Each number is 500 + 25 x the weight over its row's rms, rounded and kept within 0 to 999. Layers, rows and columns count from 0. Numbers have three digits each. The size before them is the row's rms in percent of the matrix's.

# layer 8 MLP up, 320x256, rms 0.0578, rows 141-174, columns 64-127
100:492450496543458524539492517486507493498528517460502479443487513469493491500520486490550493534503501517502521486506444474458487507475506460507477491498508493460498485554539524480511520459496499
102:533510475514484506495484518468510522535481498532503490454521516489520500514486452507457518531572473492492507485480493473461526496477519470490467495478478505501522533504531521522457504529520516
097:489504496462505492510524481537493486491542485541538471532490530502527495481496533509514560531486505479507494467538493497455492467478519520463495527534519502488497492470467477491502521528535520
098:443545489527517501486511512525509493544512480506469494498535503506504527515481526523508484488486477486531512486500555504484559507487494532495467488547495479513516519474473506509517484494526463
100:507542534503497478490453521443519488462469488502508492558509501526559456486523517456501509485490479512528525491492456471490498504527527523490492453480531455480514496569500505523517493503491554
096:503538476495516496469445498469550520524497495514511487511519529514482519464503525565478485505487531499509527504504554450493474512535503502506535490466503528524513498524490522503537507531472473
092:459509534518521517510537491530513477478513518541504453424480493492482503498490480527508506506526513554525503506494506471525525526529500517501504524472505502507497564526511519483496501530524485
096:504506485565565514468494507516496508479520465512503487483462491503498478502508498500477444471547458457469513502487504538495481503506490497468515519486487486495496554508529519518468496502470523
101:493514513507535496518466494543482494497504501484511454509522527493493443495467488503512491466438460524508519515500456517516483492487525497537502496524523469484486515512532474519571465469494487
097:490463483541510471512503481440507504481476529538503546503499513462497491474477501510467524488456482528452434491496476497472481471464521512561480521465506458516474504479522516490488497469488533
100:476514497522508502472526473499450503528535532512478547481519559557522520534497543533493534491464454520538472511481489537511493518523468510480466529501463510490511450471484531453503511553469461
111:498507498525533470559539536459497506534495483469500518522480500499505492478456501521495486484511476501475494491517530428480487499542498486508538459488463492529504474471520528495511494458477461
100:516537504499495519477545497524492480512535427460457505482482460525513490525489497505502508478516519533441507478506508487514502500519512529489505474492483516510442441464481467497503496508524460
099:460466456494534527538484498509530513470545539501528519514530533466522476517523524481529533482510497493543491457521503507529490511435464541462500450510506530513532501532554482521480502496542465
102:478493468488502502530491492492498484507463499542482497509542499455481482477500514523540490484495503441474535487490490453505485483516489483529475507525478497471478501517496552516487536516491476
106:490493490521521470486480524467469512568538499510493473497539462525500476513489488512494546493507557498456494494466492477532485472463447474521543487467552499487482552509512530485489536530525483
098:457516526559533450500499504493530495500498497486501520491490473530467516489533465533486525470494472522527499495481502527528479518527509474504471477481504535526496543501516511486441494504510470
100:489502500456462525517487490494465479478496481545514526520505526483485546512483536529520474487486485515469497452522539503495534495482481490452504502496446458522499503516525505473483497484491429
098:496530534439518463497459499452460558506496504508531463484489501509500544518444516494491483546499499518495509500517526436525541541519496488493471519509549506524473531511473494535511500523464498
098:479463465507530470463518477506494513520491502521516489457485467469525467477504473550494495474529525515496519433439522529510485523516470543509496473569507512484491497512527467526465500448475525
097:493525494525519441454511463515475473465487514492491485452494491456477503474499493537522547527481513540527514524520479457488509527505512495505546479475531561493511537527454502514518478539514470
101:489507505504508490547509529489460498528523536489520527495507507534535522519555507490526465533449495473476463526502504511484578566488492479531453486511474490489521523485489513501493495473473538
097:459527511484534475470510502547522552521499513509512501558502524482511464484522496524522499525486495543488535520517510480536517537524522448497456516485507513481506465480470500528516505498531505
108:510553485485513488511508497508520492526484527501472506464519451523473480469503492512541515480446475454471465479543461485448525548517495510498499507505498553520495494477460517531498518461482512
099:508454500507501508524504523494515492517505510527488481489502484509523501516451513489489477554556499535477489465499514472510499479560539479501573488505479478513464531549502545496532503479487554
092:536488505489515554533503462495489468512554537502486505534524483537479544512520511503480476525498465498517487530476510549474520479489470530532525513508515504467511521533515478505553457492509465
109:513508547454523495500494528467512501481530511517508484513520491505499498488490534504472487492495543487546526519499448477523543529499497419501459548511451482505498472456476509489531522516541507
090:503493509512517505446502527516500512502502505460492498490478482510503449482560503502495515538476529450532487478537538507509487454501512479503496540463479481504510476493548532494512500495506565
094:508490524512490515514517491489507501459434512510512497502471513532518508519484500497533550468516509518455521485482437497506491469507521530503487478505543503460544480473468509492531546499477505
101:482478505474470468486506482471494475459449528530499529516500499498532482539513514499483511505549488539455485474484459525497486482526486522527449487481500484507503478520511508448494521528523525
097:500529492483524487522481481472503495461542509455517534528484512496505459511520472490504465483506500449458514507482522472501474473481530497501474465504498471491482509500504521508516429474459512
101:477490528510478477510515499506530513485473548517487531459498483499537534503508532503472497502531511446552459436532556501499481507490524501492504484479512462508491509522473492491521505461503515
105:441537529528500483522512500448541564431509491464470491519521449511498511480539515521472496509481482503496527518497509493543487515467482509515490526460478528526492518478504518506526520501496516
100:493464509518494539518503473513539487515494507534495533505473479570479501520490519484519457515504472513498463488482483464528512535527561544528517521507483491502509483518497470524505486487501453
# layer 8 MLP down (transposed), 320x256, rms 0.0443, rows 141-173, columns 64-127
099:520495495475504464522505506515507491495493484532463448507521490513499505459496491516507515518491502486494500491515520498459495523510549506490495529517570473490543478484500482542525486534516526
103:519482505534530522535522465498530479485508507524519514510465500477512479475539527490531508524529509489514504499488467483529520521495482519572523482476489469493521513509483468477487513492486478
100:537487485487549489454482511486484497468454515503449480511513513477517532488482462464512519474490476505509477492502529491508496494562493486553520477468530487508501514497541486510507496523455511
097:463464534466506505523526503488522484515486511516539482500479528532500466475478461495538521512490515527520493494531453504477472511508519513492488506501544495507450510492484521488489502504452525
097:489534493506494515509511487489485495511524505505500508532526511508535470550544508569507509508535492524490486503511475536526486548519541500516478500490482480543522490463471470462463449473482497
095:514486462476542508535535529524491536469536551499519552522505524504479484526546475494545475561455513512524532521504481564496549511493507523481512449500481508482491475484522541508479497487520499
092:491509528527500511518510533481509468523494512498536506512484514527506512512507511492477508472555495503522556459514444516472539495479480488488496523496499477488479521534488488509481527494492504
098:494509540518487510509502437487488507454442438535498429518500484467508486501474499481515487491570495484500488509512469506517529480523472510522502514523481485496479542497493544487440486493496529
100:467483470518476549486496530513525532522491490512490480494491528485536490515540523506536494501517493510454515502474505502523471487508487500495487473480503493450479544557514518499540465506481533
094:515493509442530458506514471494517482456483461479502500494476478460509523515477536451521482496510500503530518490490482523489490498511456531511459504513534534530490529468497508514503478482479516
100:496477495546517513513498509439522469491514465489530487515492501516517527474494579549475555533509498513504475506535515464509491533514512475464516489457505451525508469481555514484470498539498528
107:521499489520477503510503490490508483514554535531532513526536473469472486487464455477492497517573506495493517506498508508476511517533502502506500476463484539523471498535479506506554475537504469
097:492478478507553535505471476509468469499473489473487544545530509478525499527460490503519515521497496529487507510528500469492545510509516522470498483510470510503501505500496528517522486502495555
101:500468481522498476476499534501531484493473479479459502532494491515482509477497458478493492507470486522547510536478534518510501548490501484534507530459497511508494478478497560478518471543515559
105:486472527456528478521500532488519522560474503497512470489464480483513455468507526481462524536489477512534499469512481458522513494506502507494503526465505532506512558520467513482480542485500506
102:501470532509543431504499432476503533504511455543485490531477490507515479516512460467501522492495528486516437506494492461527539523495465521518515507494511510510442516551471484504497506494503461
097:493485452473501482447527502482523475488496537520498476507481483497553470511485478437476510518527508437518508485499490491479508534489511453491515484531497486487493501549500511558539490459519477
097:449502502500502517457527513497492478454483468471513479519497453512516507482488511524464543499511510501516514471535481526520488531566472529512497541495514505457504518528478500441523490507471488
101:480500518505494495465495507485528496497547512501493535493509480506510504471546496495517527495484493510511469528540452513512499513495529476521511465522511496496522473523534508578495563474465479
099:523526484515517498523473512536472470476501502485463502534506529507530466496483536576514518480524515523507559507526491481511439506467516476489550490481492485487496495460492521513551509443487502
096:501516508471482475541509489506432509478490489476475463524483500501485509555485499496510488463477466497468510501513496491576488474527502543506488494507511483499526467515505517434555510479511457
103:509515496534526479506516532492479491480507464533535515501461449489479481514544517479488491533493516523506491483517498487495525517510444480536512460526516501516503503495478527512548532536504503
095:475478533528443486495505546555501518486484432539528504455491513492528526467501496484485524516504463519522521464541542513465461526502530504472497453523505473502470542482520489487522475471584505
102:542464501521499491503495494496520498504482480545496517531508503497529516554484510464470512480519507469461541504505495522469505522488476507465530461557499535507496490477469524516509485486509488
098:488455491471491501500473541511516478520495529522493481483482497472465460505480474486510492482509510493550471518509477501442489515516528499533524524499497506523503513519502487500521514500530472
096:512475501568550507533494528493522507513533491491503507519500480508515481476472483528494501506517515469512437493506474530489519511524474501465493510520515530484533490468502515503466472498529443
102:528448510502493550524489483487480485478506491532492554541463494486454490437475517511505468487512466477484531541503500441473509500515495510525464514488524482503476459495491512483474504495513488
095:487437473455512481567506497522526499548504465492493566507480542528484480512479526493513503540489479522491484502466520501548557517465509501489504482466470542498506487489471476528486451519493542
101:478445479492494509479511518472495436543504491525474522490496489504474562526493469531519505524481511479492535542549427526472462497488474480481523500513501534471485538478473517487463516459515519
096:504470509495481480480512515504479519491497537508480532488501485509464557450472522519462465519498459503493489472536482477499462488506509467530501504509517504498506494500457505515461476480527491
101:489541509489501521527487514525478508540516516550513474551446495482561549512494506506529478555462523468493514474518492497535525537516477532541496503506502519502563534516501495501495491498493500
103:504483534497512509515509460500475536473507479532517494468463499530505510512475501532453487497538496455486474473535520481484516459488515498500488456518522486472436527491492508533506526487492497
102:497512469478481485472483536520526525486526504457479510521462481513465475501527479520522499472518496516514519505465528487536525525502491501505529464451470523466505529505520493496533525518501527
# layer 8 MLP gate, 320x256, rms 0.0551, rows 142-174, columns 64-127
101:510502506496487533499525519527510536515490527492481484494510515507537481516492479499545513495553515489551587462460478468468507515499468465484519469492488483491469484531501516517493524530497489
100:495460523516515499477474517526525477484517509474420519491501507499461506514425504462518512483531480489501514503473477512500507500476478508492500529517513519484489517481502467485526525528492517
096:522474484480511488501510517458511483485563496505509519478512455502472497475520485523519501513491537539494472488511531475460499511588515524495530467456490509525472516525507479471550508498503527
100:470498526501496527531494506510484543471486518478485488471491459477494490510465484507472493496473462454501475517500496516490533506480512543480500525508465543510462511507507534465491531538527504
099:489519528465523481459512477477503429482485497522526500435492523519495506473470519518515507464506526481492499475518492487522506532463514499488479544500489500519497508527465513537481491530514539
097:492518511530515472502480478497488436504474514502485480456484496534501529447464483494468474533498498540507497507523501488498544523481510535471531529529476471485491526487466470479511502483527513
101:504497524532530495456499510513497467493547521521491493455482527511484480453465482516538537528537484463493478479488505520535490498462469504523510492488501492513515481496516504517530532564483500
098:536493484492438508511497490483450477478519494507483538497477498508521488490468490496541539524481508513508510531547507513478477516489488508490490517498520521452505545430503486521526501521522490
103:476526520470499492508498468498498511485506497522535512457492501520467492493504468505481493509461489477456503476497427480495540483461512527534486498496472494513455510532459481471466513510519489
101:453499494538517473499440490502515452538458412526497527538519482518466496497502508506506526453534509492522503471484516511527475487516521546441520517515528545529448494499532471511509513475502484
105:486528503538521458477505543509499533545547498484466510503520575513471539527487480522493490464484516479430475529514531478517473483507506538519480494511525490508480522505495507495540525478508499
100:477533515496490515506511545500493493519535444503484490486523491494487549494519452541521509499465511491486556461433501517534492508529503550533469510508506492498479479436513500480514517537514483
095:488492508495521455469507536492499478507439498529472464502471515554496520445482486448496504501557520473477515515504516461470493469549460511515533498469510477487476457472499493471480504499510507
107:503496508465516568474465470494487518526544473501453495521487452514504516509516521492509493541523525504528507501522520519546506500486513494461491470498523531506499517481501538532524444552484497
105:502464504510507529467454486543518469457521499455452526502533509507562511509505464516529488511480487482459527479477553506439521491479525510535500532507495527499501521506512495490541533543511492
096:475533527485518516508496504496475523484457530504506491489502490471476480472473580475537501470499479510491517476516507476501512487554512498514505545539477481528501515513498526487467511483499498
091:502527492484456529468535550464534518477525487478470507524525504530474488499508517499487493535482523501491514496514469537520463505478510517484509545521510518465545538511526456531478503484511526
100:526456518493498527549515524479522489505503482537460529484510494495520506512523504489519526480516499513498501470478472485472489471458490516501529470466466518479433477537529522491479502493506499
100:533481502460513500525552515496488479473512487467521555495505507507529531497464519512515493559447473482517467523519542494537453514487502502485543485481482507515490467478507492456497481510527516
099:473547549497518479512488511508514490489526500494497509482518498504489497476519560467470508509511488502496513554503476461510514514477540504504494496464560534494489525478488552492488521524523495
100:490500522526479468478497556472469521511483472473492498536491499509499504511481521463489504525514524472436500526447489488546512482452509461501502506502492478502480482514477544520514521520527530
097:514543485505508496510498477507498484524485471474522456495509457505508430469467499516509489451482527467513489547497512535489482494479474486554531511544518564496453486447484521496523528512459509
108:530518452515561505516492507522510476529462548518434502488512464538439492467485520511506505508487503469496497491473494550432546511514504479464492498469514498533518476537453502523521484534495512
100:506514505488503494544488462520492537535542495493499533479477456492498535465480468482503497520517467501444490529533474483515503484501470511492473498532535508491453447548504457493480466542534482
095:491534492439496505478449510518541521486493532502486484485431495509506437484456499505499488505513500484505556561504510501510493519521465471496471511511461526517530479477432527490479485540471520
104:464483482506486525485540489509491440491501477556485526480532522520519485509502485542509518468534441468529482487544483503482504477533487535513497485522508500507488508502494524465523525523534502
092:533519504499491531496506510533503501475473536535466524524530473466520551525514489521521475520527511507498507498500504476456448497497488513485477486519462500513488492469500467475520502457487493
100:516447507506519484554501476508496492492487496471503487493487506462495505509487527493551463502493459520494520483479511532479486492502460506512496496490533465450527492522482540491472439431496473
102:468469485465465495492507471505479467499528494520506507546489514508497486491492505480481542517489521525469534479532471490482483505495533491482523542491527496506518529529503496483508510458515539
095:523527499571488503508522468467517514499514514452495472484514524507485510494496493511510484500522475506502472516506532493466526474534518492487527498529492526497477523538503485497492490503556429
101:465496522528514445505495511543496506490486497509464527472459481479507527511492530514498514482520500456513464504544538517483490483540514482469498535546498490463473524530519527507486494486548477
097:456526489515524486458488471529499518496512490502550522489499558501472525477497454547545467531475471501517498538488476514539525532512509475521526472459485500501447471510498511537504514475485470
103:489509466473524505480513496531462515479521503515513537465509518506496500481495518498471473465499498549513518506478438472520489525493542543505474520535462502470483490494500494511506525455515458